config = dict(
    n_layer=9,
    d_model=160,
    n_head=2,
    n_kv_head=2,
    head_dim=64,
    d_mlp=512,
    vocab_size=2048,
    activation='squared_relu',
    norm='layernorm',
    norm_place='peri',
    norm_eps=1e-05,
    positions='rope',
    rope_base=226000.0,
    rope_fraction=1.0,
    qk_norm=True,
    attn_scale=0.17,
    bias='none',
    tie_embeddings='early',
    parallel_block=False,
    extras=['some layers without attention', 'local attention windows', 'shifted keys', 'gated attention', 'capped logits'],
    init='normal',
    init_std_qkv=0.0395,
    init_std_o=0.00935,
    init_std_up=0.0395,
    init_std_down=0.00935,
    optimizer='muon_variant',
    lr=0.00753,
    lr_mult_down=3.0,
    lr_head=0.0134,
    warmup_steps=0,
    schedule='wsd',
    decay_fraction=0.723,
    decay_shape='pow',
    final_lr_fraction=0.1,
    batch_tokens=[8192, 16384, 24576],
    seq_len=512,
    doc_mask=True,
    train_tokens=106900000,
    steps=7115,
    dataset='wikipedia_en',
)
Each number is 128 + 24 x the weight over the matrix's rms, rounded and kept within 0 to 255. Layers, rows and columns count from 0. Numbers have three digits each.

# down: layer 4 MLP down (transposed), 512x160, rms 0.229, rows 62-104, columns 0-159
# up: layer 4 MLP up, 512x160, rms 0.143, rows 63-104, columns 0-159
down62:136095136153109134159158128109131132123156131104159127109129127110133112122155149158134147151153144149150156143134151100129149168159134149121155133113089113131128131112111122113082089159119097160138098121144150142119151128115095090125173135120126164117156118142144072120136092144124110169152135124140131161133108160120107145136101144109153090125132142101137152109103131130073110115132150127125077122100104117105129107110125111126121136123093140163099076112159168102159130110147125
up63:097138137144137112153089131151130104156138135115129140140110131131116147183148140141102172111141132106102106105156133103113079174117151072090119114137121101145104112092173127113093133102170092129131162131142119122148146149140146130145124101159137124117115111080126173149161122096123081115171109150141110121107078078169154165109126165144174126102110108130086140178130097164141169084107176087126142094161149185104116136124138116162123115131134121125108125125192153111105092152118154
down63:178146127103134155143144093154124118125127150126135090103112119095109096197072139160117155141117108119143142118143140108105129148130164097084128124129179098139135119121148082111147133090138154126129098119132152134138133132135104175123158149081156115123115086134134133140108175109130089151161110135093112149114114107153134135117129129187150082130083082156121138115127171164120153106144164115141115109152130137102098153154122112107144146123156163140163111111129087108119112152108094
up64:141132158108108139137140195091137175112155136108090136173157084142130091124096143098113102111076129131105181159165145138149096124102092087094106156181108115146138184134108167151145094168153145130195111109133115096069122153112144143098145112104119093118100119152117106129170147180148142166146146163175108125093138104100178122079078145166120110112152153136066087119121096159160151099072108096124096101123129181143081090131139121167118138128129173101148172116166139077150129125150126
down64:157163104117107161122108147154100096113163143076094109076088104115174110107115172137164181144140110122146137114114164163171103149127120126124151143151129117100080083130081146147095102112118125145139115116130114109104121154136122091128157098117125069099182134131166148137123140160146117115134113117180088152132113117139160180129111128118136089100132155149090111140136140118134121127080148139151143116124132093166092142123135152137115183099122139111170147081124135148153118129173104
up65:122118096157108131144096125138142162134121115176147140099177144069113140116120137078121120126101139157128158104150170125103111158124120105134138126108086108112165114158128134146119130094176128078126138086139096109130095168145102122113138121160138104138094138153171128148117142122136128129113113160124150124133147099176142135148098127122173107128111094093168155096145135161158128131142119112139087111144106138136117200140111093106119119159118089162147084159141122097110143126116149
down65:111141140141156109134110112085139109092058115116096139137086131107125111127104127164105136107136138141116171139149124127113112111119116093146107083118153095115144075163121178122183114130109144101117102119163123110101114128150154126146064128094118139128138172147123128151119173188098142188097089155140122089167153134107159152146166127147132141144155105126139148083123157138102093124178136140123075176145110114157113134112090183125152154127148112085080152100138123145139149125112171
up66:177118157127097149100131119135130148125114175167119134108133138098123157121110153096146166083138165150090120087109085117113168118165125092163140108051129092115139143093144148166111141134140140124115140150130114113111081100178133117116118180110147155109090168124123093142153174121122092143095118144127100138086098126133136138130119109154153188119154076198160148098155123118115159114139111120123107108133130122152130104143129152140146139096152130122092091134086116114132159123117121
down66:126091130120090114127122131152111176146142141168110075145163092107118086088152123145113125116160113134127144134117104124151151164095169104126122119109181141159166107104105140131168081100137145098094138120136158178084108122117121121109097188137096133123104151111127080177146172136126147101127169156153125129114114152140096082125114137172129137120100144152130145133125119129148154129102111119125134128084147084093146155128164110145116142130111146124147127104144098131099151109171114
up67:151179122159158141147123164147146140067138152120140154114119170157142158113131123122117110135115103098117136123096091162140162153102161146117120154119150118107141115081090114115112153157133129148135151111139134104133079139113085138151058165155115159114157119151147121117090088115131146113120112166124114135109111168116143093138144069113124123154119092143128159128143129099125143137149149133134105132131118113144144127107141121170107098151109146112129133153092092101107152109115115
down67:157143111090146156149101132092161102098141079135134100147152104176151135130128125108091091137128098119111130117127147182068131203131093166100109100146128135136118115137148142142126128100158107118136170157144127115078143127158159142106132150089121101118146109152099120112111148115111119136101108156115114154117116129158132148118100152156103154126131187136121109111153128139164215142137133102134128101105101150106108129094124092132150132155115118142128137124087166162140145083123100
up68:121090150120109140134140150123126110111135162087104127136085141157161132177143111140124109084125089152137093088094134136130104160125120142131106155172116135138099136137168180097119128177112099136120132176109090119134134102166101082132106114151111122131149090114120123079155188134126116080123144118141138106164154142106128138057152133128120132116103095163153122155113138133144106127130083129161138165134191122133141130126112139150123091124099138105131139137164138153132146105131147
down68:131156113081139141154108115113107138132152146098139149139140127139114167115141120115101111083179122126141124093126121160111127131090158146147075067125150124115134138129125161113137164126108106118148110084105151126135145093092110144120077085135143118126134157113127082128148156131116133141133142136132142151152161128127111156110103156084116095146135146169121118109161141202113110142131143159174123135156158128165108136102104104144095082126151104142127186128133134074143115098113147
up69:119142128112139117098122146096114139119115094096123136107129082075113093154184139121104102122117131125128108155120138085145142194082135124175159135152157074162141102115117154097141131137151173135116136155141120078122124134136105128135076120149164137122085090119115142131071158129115122106149111155133102148132179114118143133143134124089106114173146135113162164154171150148137168163129162128118089076123157129174126121091108110073098158146126146143149127147153099156181114097157108
down69:114154103139160121143088109150121106083104136124137123130084137157123149170139143132141162121125121128101118109146120126148136119135116132118130173127129187139123121130156146148100118155116140197106097129126118166110100144149165128059122111108111100122126141183113160132083125066141128146066135087165085111144128159144126155129146116135184165098101131129123172069094125097130144113101139144120151180141133148155143124157112131073134086137135118127093144102084126114119130148150104
up70:123136059086118134107126154147145154102185116139141117110163100130125108083123161099103115100168170154102133164151126126099111136154162155110145132124149087134147132126099096129101121101086107134144164145107120110167119127152105141130166155138139167058138106139170127103152124140122152128101132152118138129111113149163132126117150155119106116150156113145148120132108120068127175126135151127136112085129094119134141103102126127145089148105144127172090099112128104124119146155149118
down70:145144121138112133137131145114122149127142115119110131122137137123119111087159137133113114145099120146145116144129099136095143162099119060167158137116132115152149134098178132133137130120122088141089169080079127140139169130092145150098124130163157126111141093166114120110118126079085108135105133129096139117123101140138137130152115137091097110120190131181155142148171145093124122149116114087142113129115150114125124141114093124134115150109176141156158150145143128098125153156158100
up71:162155091161134118112108098117117133082104076117101145182123123132143146157156116164113124158144129145101138109133096110124167135125130163144125141135133100181134100123121133144104150114096130103155099133121123133132115104110151111136168129142122127162149118146113119146135148118147130150163168136168116082078082126113164161159106125122134138110133112118102120135072108142144095133125124106120130136176165164095111151134109155108154135118080122111119108136158088157151138144136114
down71:142142161112158137135142143073157155176149148116109129106140159111176093128111147124157132033126157152120106106123105075101127129142125146133140098104159116167126115145094147131124150184131131146154107182174164141155117144131118110113102134091101122141167125153124144115125155120142122108115081143123162148129134122130120129064105125082162142124158115091120089155184134144127146141141161129152129125085071119100071121132103136142112113115161141085169074080092153111145114063137167
up72:116143112106139146113103142101113091095101113130142115135132090141144092122136112111078151145101150145132120158079085159127178152136091123145111103108135151145151131092112108123178117119116154122154120160174148129119117097156150128111125153169124131121132138178178134107114121153099194145136097127151116105143122138083131167081137127133148171124127130088182094137082117143150092162107157134132138141115090110133144134120150139122119156141140123093117092108109153105147150157109148
down72:149124131157151084170110160165160142158147121175132131137131110167104116095116136155130149091094141121118155152150127112133112115149150113132101127175165159134066123130146124125102132142086120127171146147082135102135124146098124097131126108100101084108125154112113082132138131170139099131132124173150185121098141123183101132139148128148093087144116128114117095105151134094142109137153084131133117147152131121135128135126118131123078111133152140141111149116064117100156126112134114
up73:131113156092164133154141135148078128117163139149162146094085118118139131131167173160179089132119099087167116139130109121130119148143122085139157142126139111153165172107172127129118122092130127092122151152148163150098170143107134115149136147127115115140098123142167121105110091136120128133147127120141089127160112133123069153175105141079141110077119092110096135118129140168130121118124104138115145131134114128111136121094159168104150134136096156083158118154106140071109089157128176
down73:116126135096139117130190132151167103112114124183173102139134120150106100152143147126145075097141124124167084107099147114112172108092104106131119128127160110101122142125150135146162152091132100130182099168125146106132148126083129119153178118130103134133122121085106104110149123152141103098097143114132169167153130158121131135119100069100130077107136148057146119127124174094146105141189129144101136171118143152090148102128115113133138133115181124120113140171118139156118129130097128
up74:158147141129108144109154147107097129090169167090119151121134136146128092115130200129073155118101085129129155179096132109139112102138084153098141126124127095118129114134127141133144113115131127136112135148127119087150151176183157113141119105148104122153112087134123151147147128169146124150120114101097157094110148134142100125123138126130133157103140134094067150092118135112096142137102130146129121111162133106135135097119110114143147120119119165144139140131137109097089135110149173
down74:107151104128131123140114093164120097095135122117139162139106149082133202141124146119166174155125152121120090135142130175086104128160136084147136143148141152157108135127139112119124109154111151108109136157081130120107114152116119120119137138138147111081115121076085154084129123086095106154140114105156114131135130131159113118158152129102123143134159103155129097130144120103152120134134102156099130141154093135138146162164124132099148185107101073114082115167130109183161151142093096
up75:160159145101123156140110093131143124089116110113146132139112159144079117104126104112126094095104152145112131115142117121140127149137111113161121124106062156121102127119157116159092123112137125089158109115168154117135112116132135145144145128124143116103144120101149130091163120123140136109139123157152144125090146145099122153149136154098160165119138153101120125126129129156142135094109081130082164168127177122140146093121108153131105114147123128146114099104137169154128141124120136
down75:160102102158144142114132173116093119134105161140106142119139121087143144136113164077092140176134136101142165145137106127128115113115102148118155120157115103142158134110146121146170168144116143139125102133116076156148121093127114095148130124125149141140105130123101109143110088153097072152147107114128121130123144129121092137132126116175131157126155135131137135120137137120099127144145132125124110102102124090123110113142095079146170144121121153124127148148122119133146111143138129
up76:147143097101087134184122150125151092128114132095155147109128116101095194166122152119152078092209128114157154081141156106133140114119095138158119131136143162145123100098133170132115127114127140077102157147121127168155123152186126104093142103117134141096114192145139119138110142138168143143116141138144107062127103130175139110107145129191116129140134142135088120094138135132152117128094153129137100155095084154137096175125101128097131168122112088115094097092085100079165159097141127
down76:114157119163102123168146082134089102130131130097164115167121127098128088132110150169166090112134128125134137129152130103148139113164116143160150138129157162138103104118134100174150148127094125113092093167106139163132154151145134147116160102173119099117099127094132142137122096123102122141144123139155143134129155126096096103109140189177185088134120122132084164132138129142097107118113112152119076139085120166163137107121122136082166161110111145107076139054158176100115148077121108
up77:121124148118129159133133097119135137117099124154139130146133125106126173128120144104099138104135166130155149134091125113109096089136156088052105166129109119140129114088131132095083157140123140092155143151162123097135128134119137077141144113122131119178122063152107166103123131133111145151156118140105134139103109113136145156131139115102147163140179099144136130111126119145117120180135160132099094148140115141109104116122147148137144092130181142134124095154123141159093119142165123
down77:128158121179118105121149126111118128125139110149098134105172103146118142129114098186120116115127102116121144100136120118136073165147090144168143104094144137146110080130133148108134156156134109160098133129119149127149146141178152157152115101149138144121119111113114124146124143146113157121157134128107122129116134143113148116153087117127130130130117166101117127133119126183103144105102136086106073120120131104129131097099085159171117116137091088154127132152128122127145152148147122
up78:176156126114114166158156132139117147104122106150132184149126113112137108139109114118140131164130111116149131106095137134127126150128142109145165163158104143105138167120168119113137130192166143137144143168183140132147123120132115137120109071108120076146094139122127099141126118144144124108097137087133148086156119136117150104089162128132132100078127119112094112121117150108201095111147092115146124128148127152152057101143165149102166130120114128123113102129153130134118120106116098
down78:113138131130133134081121112132147065167137104106120113107099151142099094104144116129146102092118148157153142148153107102138170110112139136130123157126155144130108105113176134162115125127183094142129115157129186119120140090152147115120100143130140153128138100098096151116111128161077126130107157131106140113143117143152135168178139158101107113126116075147140136109138134190082117134125103137134102108075134094122167093144108103121120143125154129123176099159109114132104138136158173
up79:114148173102163156097114142145119114103160135132127085115102167147106146135118133139152119097159125070119132158094100136106115124175118179131110092146133124084140111099083072094159070133147129146122128163121159135110097129132134122117154053147117127108122168095188111129105156147154118126110129165183084131072084130111193079163097084185078119099130170086140137118145189136137105161158145078109185148175116131141108110132157115151113117141127194149117143162134144127089105142084149
down79:146106060077142119124174183064123151140136129120102134096137167095122121145131104143109164091136149087133079116099111123128114121132098144123095145134130110092077116150141118117118141140102137111160148110120126131197148115113139141160140118168140129139122066118107089106160131098158100093131096183152076108104104095150165150112150137149182109090156105145108121112138099104162175150158140129094165146124112151096152079110196116107133179166124132138143140163123152094140195162172118
up80:128145142113099132157156117121122085159161141164091190114135139096101113128130147110140155140114131092117124148143129163101130144147073138114111091175156179141169114127120138107104163143130144161188126134098104116128132143107113115153111147113126082098114151159134119137050121125089144131153128132121109167150080146138129106138149160079120114085151082134139142153107070137125105113149108136166120107158101155133135114112150129130136181108113108147143156138074145136110100076131160
down80:107145181158159150096121153094081171114128136104159120085119117134124128125174143136132108132154138187088167123125131110145129135141118156160150137073150141125112098101122122147140106158156092118148129164109153179114158134098083114122073120088131101091119115132079132111145109117177147121145118110153130178116108142136173130127133138127133109160076122091151128122161155150132139150107115139114110108123114123129064148143102137130089097117090144119163124161128101121125147153117129
up81:120139168128119139091081086128151178095122170151118163128152142126102142101127128136154104099098157124082130129144177136119137140115122135149135113139157102112116124133092099084156103130108138143161146118096113106108171115145129116128133078123173169164171106115091117122094110115099153151138162119165107145167109136087106121117114117156130073140175119104106146164129161116137130148126115122168116144158155127169158144127109078128115137172170107100096090129084134108109102067146147
down81:155113137168125142161128149155109149151104132116158109123192140105102108107123131146081081143139115107094111129131144128114098139126109097097125120085117126102120066156113129119147115092078113108094134141142129145147149171117167164127101102139155124113152109144158088151118129132118121116137108144103129164112071144164126135138130131094107113118122105159145132135157110160127099189120131145128126120156177138156132133142134149107140119087105160162120146134148116082127110134176154
up82:128100110103131128132088123143103158123130088130135130164097131156125193154123096102163136115114126148100139108177139126124110092122164108118118122103114136159186132130159137122109096140150155159142154074126134124088097173132165157140155112121118141099099142140165137091152151157119125077112145087114129151106127118141108090118107156135138142130126122137145123118137154112132156151124118115104096115129130091154111122121155125126103167104151140123142120134125124150120110114151094
down82:106156133110133174135123100111106112140054150149136162128110138086123100092158101142120050121133118143135142129108134126137158122158106100159083109167151120110106102172141115104157153117116134102112141138151145157126116095132125122113176142120139137102086144104120067123167100147165101166116075136115119119101128154127169182113098108148185157169124142144141156129118165165155135121133115151141128138105086164122129104128092195122109102142140124121144152124093119111109106157115140
up83:144125123131130116120130132108154151174142145092133151140060087132140149153180128099095141133110138109075128135136190161132108077108116116132138124139163145161139110094076132122087121127143111151112123105122123132142152100144176122103095146166178131120132135137133137150131127133141100124113143127136124127100151142081145104147107147103129147113114151138106164121131109162095086052074112133136163132109118083148122103128142143130112147162146181111118128144119155152112143158099128
down83:124129123131143133104133110204100102116172117155130121149123125125167129137081146090163118161147163118149133186112102089122105135137135079121126093104116149123130151163153117113102107134104133171110136137129146140130111128100115141138139132124140151143127164146132085094075118138142089100134132133126154098140129110111108153127164140131141137129124086126089106133138109108158132168188109141170132099149118134139155159086079144122113099126110128135129122133150187091162066087116133
up84:139137127168144163130066095152138131112104128136134147086132119121173135132135138115142165114103110106146134124101082123195145116134140149151140117116104143139140178113174101119079142126080107118165173142144129152146107108105124131114112139169159086109094114145133157147117083138148152099143166167149128124102185126118133113149116132160160114099155113096149148121087164144146109112149129134117120099116156110103127099100140100117132094136110140118080112142163127161159151134120107
down84:102117111097110128117126107130124170162134191097090138155126152136132103111104139115110093110111141163112124152138144155104135137158115124128122145135134128093133109158103098122160122137133126168138131133154090126120141123138088115125148142174116104136125088083100130095149160133130170072135118106101128116099104161145111125129113128117131147147143132137135096131097106159085138153108113164178154161147104111140110114185147114154153119156150119116116120168100123126147142153105111
up85:160145128110175146183105115173150124121149119171124119083100120134131175098146126176128155139165103162084066133152103154168125098123107161118145111137139155131155109116136125117097144117169122112117098088154154112104158104123108112168078137118104161093136169133115109141146104150138163127085105126144145106117089123124166170105122134112101101168130107104135080128134142106113160123086164151145161074125133118139152140144115151136123067125160134153085109102151124127152127133107118
down85:168142106108150109166120140132168114094127131141124125123123129114109117166117137166101199117114122128133110146148158174132110127133095100137070091107131093116124125134142134112100114088160124120132115176139154126124160136131168144147078126112124148120146134114101124130129081098093137108149148159087135122136119149120131130172155130108124084157075108135164135141134156090142108154151095140152132124127126126148140139148132192090129133062149114103092096108129174134156125096111153
up86:150134136148114129114111151126100119147122116152105149144095101135164159095114122139139129113120112096145103093144148190069121126118140097136144159144104133169096150128116142137137129168140105127119153136144139117119131103109119114141134136127111127131126163159120139095131123144086143106128111152100152128098104135184093126130075173145096143164134077124109159139087089124086139092077157137120144135113093133142141118125150100176114135116125126141128135156146110121156110127187147
down86:147113125127116107113119142138118144126155103101138147133161135109148113177128136157102128118168113167119120138127134102151158120124118085136106131132100096080120118127183106118136107137131120152145120167112140166118095140082110099107109160131084156131102126156126099116109129159157135121112165133127075145142157145168122164119077125150109143121107139156159104100134118109140124142109140141135137166146110134096137130114124124151099119136076130104126147144149119124120170108132165
up87:134124197127139077090128120118094154087145138124144169141079105094121135140144138170103133123138140117131161122140172100108149135084128111154113122130132145117137167148115123105103113103155156128123126124155130138143124117120144160117153169101118124118096122121104168106142186157104111144153131149163097130123128100127157143121125101147142112086143113150145119072130167171137094125117110103138139111103106124120119127133119119100092131171158129101120104138176148090123113093174158
down87:164140106121127133151112135115132083119148103121140123063106114157085150166166110121136129070137186132124135158125095131164163131155162132134155100154102160125127095163168142112140137164149132123149146126138125110119134138118147166121141107099181127127086128137132151121113134116135112088113120157113139071129153156111162095103127138122169130097096148148124167116140135119138146094149073094090088126122106154140117127150161091124098114149107135122113079093098155124105142150091163
up88:099111093093092145152146120131146163102121108131140148138137094136175117148136126090090118117147103123155135150105118142104153102133135103090122133153091112144157130139139095131098128108093121129143145161130124169114133105136136117153158111108106147113169130137133146101139096158141128122114103160126081134103121132147096088098158155120148142163134100092140143090159128132086122116137158130138156160128154108130132124134142118147167158142131137139162123103131127119132121133141104
down88:161128151122097129122125126094118088129101129136118138117119121146140146111107147149134146105173081144148094131145113106142140090089152097138145125135126161122113158118141139152141138129130156153132100157133127126079116114116125141109149132145086123099104136151135123128110102121099138159145156070096093154119125106143132139135121148107122129112108189158131178173135099177154131118100124096128108150103080103150150128135131142135131105131128149151121087169132149148111148094138130
up89:140138126134137119137119141129113130140152102113106129136136141174132135116148133147143118171133111154103112158138120167118133156142088079108142135145129141153133089120129120156095148109149136080121125137155132133099109150150131151125131119159118132121136121142110175132117110108113103087117148067134084115102114104085120108140093174135094151134133136122124144088122114129128106101108117125126106125127124094146137118150112103169137145103108165144130141149151096127125155151143164
down89:138131099080142130144099113160101100087100136123127173148166131089129122118127119135128087128151157108153165107121153099132104134134115135111116106138143079103105150109142171138120118133123149144141103140095146064156142116141102134117134117133135121174110140162128121104144097150157133088121115129133151082130150134149126140136142122151172223114095115117125138159130154162138093093116112106145098147130102130162148127162164132131112128160131146120126102157127160100167101115088097
up90:129121115105144150146142101184159202125135140115137131096104131145144155091118100128164128173121144106125122158156136083118138167128098163123120151100112106111101171128118107105114100149145118126123117161123083142131119142133125155161130168146196147095148130132127152159103129115129137148093105144100103126148148142097121109128116126143111155127137114105126132158154095112103121143123122116089125157094118138097073127125112160115128125130150150119144125087112108159127156116078144
down90:116140118126108080123152117112091077151112114127113147137135110162134176164125157097150121135080138143087103119129106179131149135131145125155121103150090151162155129070153153135122148110112102140165132117115175108126138166127099122107131111131123142132105107119132102097117145107148121153149125122145101117104114099167137129138166104144129168113140136125077117135130128102161149134149124131133138124112187138132176133106128125122119170132121101118124100142135141089129095130142095
up91:136129122103124100100117115168153120107090151126103133085143153137152147116167087161095125132171103094110186116114122091123166122120105115085125082139114063140121143092136120145149141165143102125143124109144117123108112084132100146148121125101177126121132148136210119079084149120109124155131137159085135114151171122141120116141131135116159151134089150145147144160120099112141108079109142125157119150125127117138152112127107095151147144138138152138144177116109128149165126119147109
down91:132156096130188115105114115123124131129102133113127115173127106114149138130168110157137110106102073109146114143149129141130114154150153123148118151151076092135132164140125078137156144114117098137129142118154101102136135168115148117158105138118134113132074141097128123133105113151153136125154084136153149153128122101116124122094088111136168139164151121126119136126155111091150113134136118155119132134176073102174116132072112150149095112143095093177142110150113135106126189161099151
up92:109091135186117148130130126162104149165154127105150171132103160114130117114117115105098109163122143111129122130123164136158133123156121147141104141112147160155111125077148133083129169119101163152162147107116087132154168122136095085097131153139118094123060119124122140123205159149099096124122094120142102146156122106126108126146120109142112139148145133121125130151109132107099109124161138116128153102149096094090105154126177137118109137115127100136139131145102114128108145122136127
down92:112174133129118095153133138139128129114189114091117101157126124121138174130136087130172141167163099105093092176155152131091108154153113145100174106146157136101126086141157091147119105128107116114144123111088129128119087132111157124154163189121087139140127136113088108124117108119121109091136145113153157152124103137131157128116138168199133083147137114162174165092132145109116125110140097133137128121125125154142078091120155118127138134135108125118135125098151141131114082085141115
up93:113133149132108111089148159057139153151149171118129108115148144138129122140118149124117092095116136125102137153163133164133158187152178142132108127117100135162159154102121116149132062152116113105129137143116153088114175143159151099135124128126100162170102127137100128145147121149149093075153102143119125127139106155091131113139132099123114098066115137154127119086136145111123109101105091162156092162112126122124168142150121158137142100088118150098147112159155142139094076125131178
down93:111145123142154131082160126150139108111149158175118110095130136115191090141111142101158083139100152113130121098083118129153136103142187142118119119092115166176123152144100123115123089113102123162140116103141123094146129171116167115073098135108132089134103165112105135085116061142123140116121147134136132105158119119168159099165114115100115142144136134146169111118122128104160083125126093161157137094089151132155143112133146150159129102123145126090115157103182132099189112152160137
up94:156144116073107142121105155141121131164109145130143139120148168108154165086145126157092121113148098084126137139136163091093150130147116165126087162148075148141148097104151144104139108135132082123119107128124121119146187146100125097128122145161122100096105138107118110108160114153142125136108135156090117117153145122145109161091127118145139123097109142105124152153109116114065129114152128163140136155122122102113158152122134150115092149141128129118143098146118154148078106130138133
down94:122155100126108120142124149140080143099122111131150125114123137134121180105140149122117167155104139073123112127114108139143123117109150095084115166178128153127110102063112154097138117144130102133115119139168155171130118121117131111093122120144132119093109144125148109148104156115135153137163105114106135164126145146082120181136170136151148118149127159115135105128164140096115129152093143133136154077158115138135102107131096095148119121099155160121147152164119147126100104105148121
up95:142122068114105120128164138124115128129109138119147111114156156146153138071116146146174112100123144149160119142116132145125128109160128187055075147136136141135087155121106150120129102143108114137129143124145092095086143124119086125113152143102105112144117154139103103127077171135116173144147124119125136200113119088123149123130178155140146161113129095156172109068110123132118136110122144160144160132113131134128107131164130130143095092114132194086167126121149136088132106111091120
down95:151107121145125081141163123130154166130120097111115112141136115127139111125106150150143134125131152157162134107076116118147151086109127151113124139150112138136097143117113158145146109106119152089101122120120147092124105122124149086104121099150130143138166190125117131127101159078149142097159147106077107128111159065082160109132152110149137081111143156116144154100095100144124128111161132164107164140114169122147123132106117186101122128173165111140110111173145154129151134106105137
up96:147178191101117112102119121072096153143161118156137154162141082064163106143127141121110108127151142113135119129158121134091134163077154140135165117135168132138147152129112100083142130087140158144127143129116181135098083149115163120126173109151112167133117113143132142079113132125148069159131158131125162129126158132144122097100121126104140091116159126137169093158129071149145171150092094114170116143117177115128113139135131119095141090128140098147143097103130140156153098097136079
down96:137133162127167126166103110161133109188103095134168136167133151112096129127095119102144130073098109115111086157079141124128132138120117144145081106142112095116127129135164166173170123137112130139115122160073145141162128090118159128103172159123151104100114131171159145133097118105088179139124084146151129100146124134168109139134181146116085175131111108150106125170148122129155130181169106147130132149121127133111114076099110096096100138083140096085138099136117109142137134129116134
up97:120144156119090131168132123122117114155165102122107158112141116123136100171131111070118134147146127158141126176137103134177149168111121139131122082128135136117156189134109150109081127159108129137112119111130121132114113111157151128164135157144162103124144151140143111087104180119108104084145140104148120186107132127178137134140153138080150095129128145150118126137096122121105148118165121108158119097124084126113133120079084123124074111133123166098098091118110148109131109108121134
down97:154140120145141195108113144078128123128099120109119129121141087133096155148146122088119149123115124147128119101149146124168107152108152121124136153112190141142158070164107127160160143177160154103160112134131118121126165130080130116155128134109105100130157154121139144094130130158131165106107130111129125131141098163127095098154106159131153114135109132136079125088130115101101122069138130097132138098155128095125127138136096136099131110123100150148128101157147111117167143104180116
up98:139157100128144111111147108143119106105118116134133132111143132140125151087121130125109114110092186133149177154162145133141147136154127097132129104140144117146139118145115159121116147125108103151130120128155146131127114118138136123146144133119129119135088108130111113138129143117104118113098134126131135125116129110132154108135130128128132125111165129115134143102101157131121119130071131134143140142149127127134137106133132091095100138112127103119117154128167130152101098116183128
down98:152125119121136146147081146127137149126093124118110091152134168128139119125115153127144101151133130166105138113091106104135108133128129113119122114134119090135106173131127121129104120132125138153096143149108117142088127171109084123116133131161113126146148118129137147090130124171131088150114111120113123127150123160125128130107162102154102153107133133132121147165130130092113124188123125146122118135122123107172093149146148140117135117119112140111127121136161134140105172121087168
up99:135088146112132161123140070111111158115106100124100076158139117158168146156146127146091114104046140107118133120114125156072098102108119159106110147150133136170125195142145119126102114115180160137222170134167151113121120142153155112057104079097137118097135113181173127105152147089120169114123171164177125130102093167140127125110124141177113135130172089131109115128137093168062120174108092112156125085155148129122105109112137123136158159101117138151149102129139155162101129151097149
down99:108142177098111141133132110110132142130140101143131125141101086142127099123162154113142160140124098099175118110091141110103099130149165113113141124101132097115172060162181147081157110116127119114097199063179114151153103162130112129093128083137146116086144117118159167145122132131083190108109137146131140096160089160133161165106118163180148031125085073148146087072132178086133152136121084137142119118123141140172099120155153159098107133084161105102164132141115127119157166139189123
up100:104106119142151113114082169167114148146129127144111121105152088102135125124140083129132129163127093127142120115138167135163109108076135130135140104127167125075162109135111131144111183106123136135126174139110111147123140158133166105112105125107099150120103130103155130129125157144145114117168117102121142114120158160147111128083106165138125136125140157129094173100167112093118116106133143132075174122142112161114121093159158105149130146129148132111098138135112157186101115109101133
down100:099107109125121115123127115117138100107101125127127144113167123145152132106106119131126141131126070117140147145144112146120112148113149126100111161117132122134128130098145107126155169135151126157099147143137123136124134132167121129136109115145070126134110084126125113142112142145130121108122116145115151139107124154155162111129103126162110196109193171160175129082075129111121134151093167117167125122114095123118100182158136142142179119107113134116114113098117169131149088143101109
up101:148134127130147151133098113139196122129155161169134175116121148155147142164135123091122142134136120156115124167161139137143122150092099112138133114115176098112171094118164109058085148135115158149059106125088090083096129112116152090095090122193135086125135117137113097149139121137125156134091153177150083158157139138131120165109131107128113126101138121087098114133103125069129141087160112134153093179128097130093130113135096106105138143156149141116103115155118101123170134098122153
down101:108153171132144146130151136176097121146144106122120172083105164153086116100087118109115120134163123173099169099093150150112162143095160106116100163117125105110147124098108127154143155149130089153125122119122111099112107156124156168104114102074177066128117170137118101158117130108125125140140087111144172122114162168125093129107116116126146122131075131184157120091123178136133101166133123144119138154137144196140125111100157100085115136077093128102137132132114127114129165160153123
up102:136106143138123137115137124131104151158081135152127137139119166150145160119130105127161176094132128144109070114129154108097128105102162121091077108116129174136129138101141161125127139099133115187155116136152110105095127109139110137176139118134109132132125107155152163118105139120076110116110128102112191150156134138097099105088124144133154150107161135120170098108107128108142146106119099168103139116093151116128104103110142157171138071135146131133141091131152141136135138107098131
down102:113120084162141123149131109120068133115153107103130115136163162130136128107157125173119075131131167108147083142125131091124128102158103181109109133134114120055138130101083131105146103108103101122107123116132119135140128125151133131100086075133139100140110165109144164119163146173165174116114143124136135177067136087115137163141138122170121106120144158125113162126122135163112095127123163169097162171104155136127122136115123171129128154137115109126136152123128147106129104188105103
up103:159152133155119143157160106076186089139107078162115139160141085162100158141156141138139055136105119180102112135135106152106142126125141126154144163131161133117087136106142161111108121119140174111137101113103077149101167121145132152133120128142129099151131131155079158143132110097158147122129143117146115145118119105128153173148125092151157076123133138122108156114083095102121131094100118149084128139169142080149110142093177119130136122126072145124117158177146114119105168153108100
down103:129132103158116142109140142105079141148115094133165139155077131118092115115093075107149098111141130146146091084158131097157132090146173102186143137118155120144119152150130106119166079133093123130129162107100159141151140117076145154112130164144113144136134120086141129134154173099138100162159129148140143115116134159150068104127149138100107210130113095117150135136133124160101127149097135146114083117122164127107142165137164163150117152093152124118082120115063148108153126112091141
up104:147113113122089161146189134133123113143109094059139117101143187146107179139112101083132084139140156096068138151153114124154127130088079185135116096107192123116103158146164157159088103150125152116122171158150166110090088097171149123135123111091149106137176156146167143107136110144117145096165122094075101147170130190140103158111100115095099150126114119113085116155131141103095102156113103108134124130097117161097112143112135103142110184096138106130151089111156164154121097142144138
down104:110077157104155137160169146158095166117136091101084130074157117148107151157071117128135142136120158188161107095132124149175095130087124099146128084137119156171139111180156124119105131169108153110148129132170116166116164110140103154139107113131114130145158138118120162118132133102132096097141117116101102133117136160123135137129143104124162100153108104114104136147135073089122128104115158107119111103148095140171150116107137099179090136139131119145123108111136093178115104133161143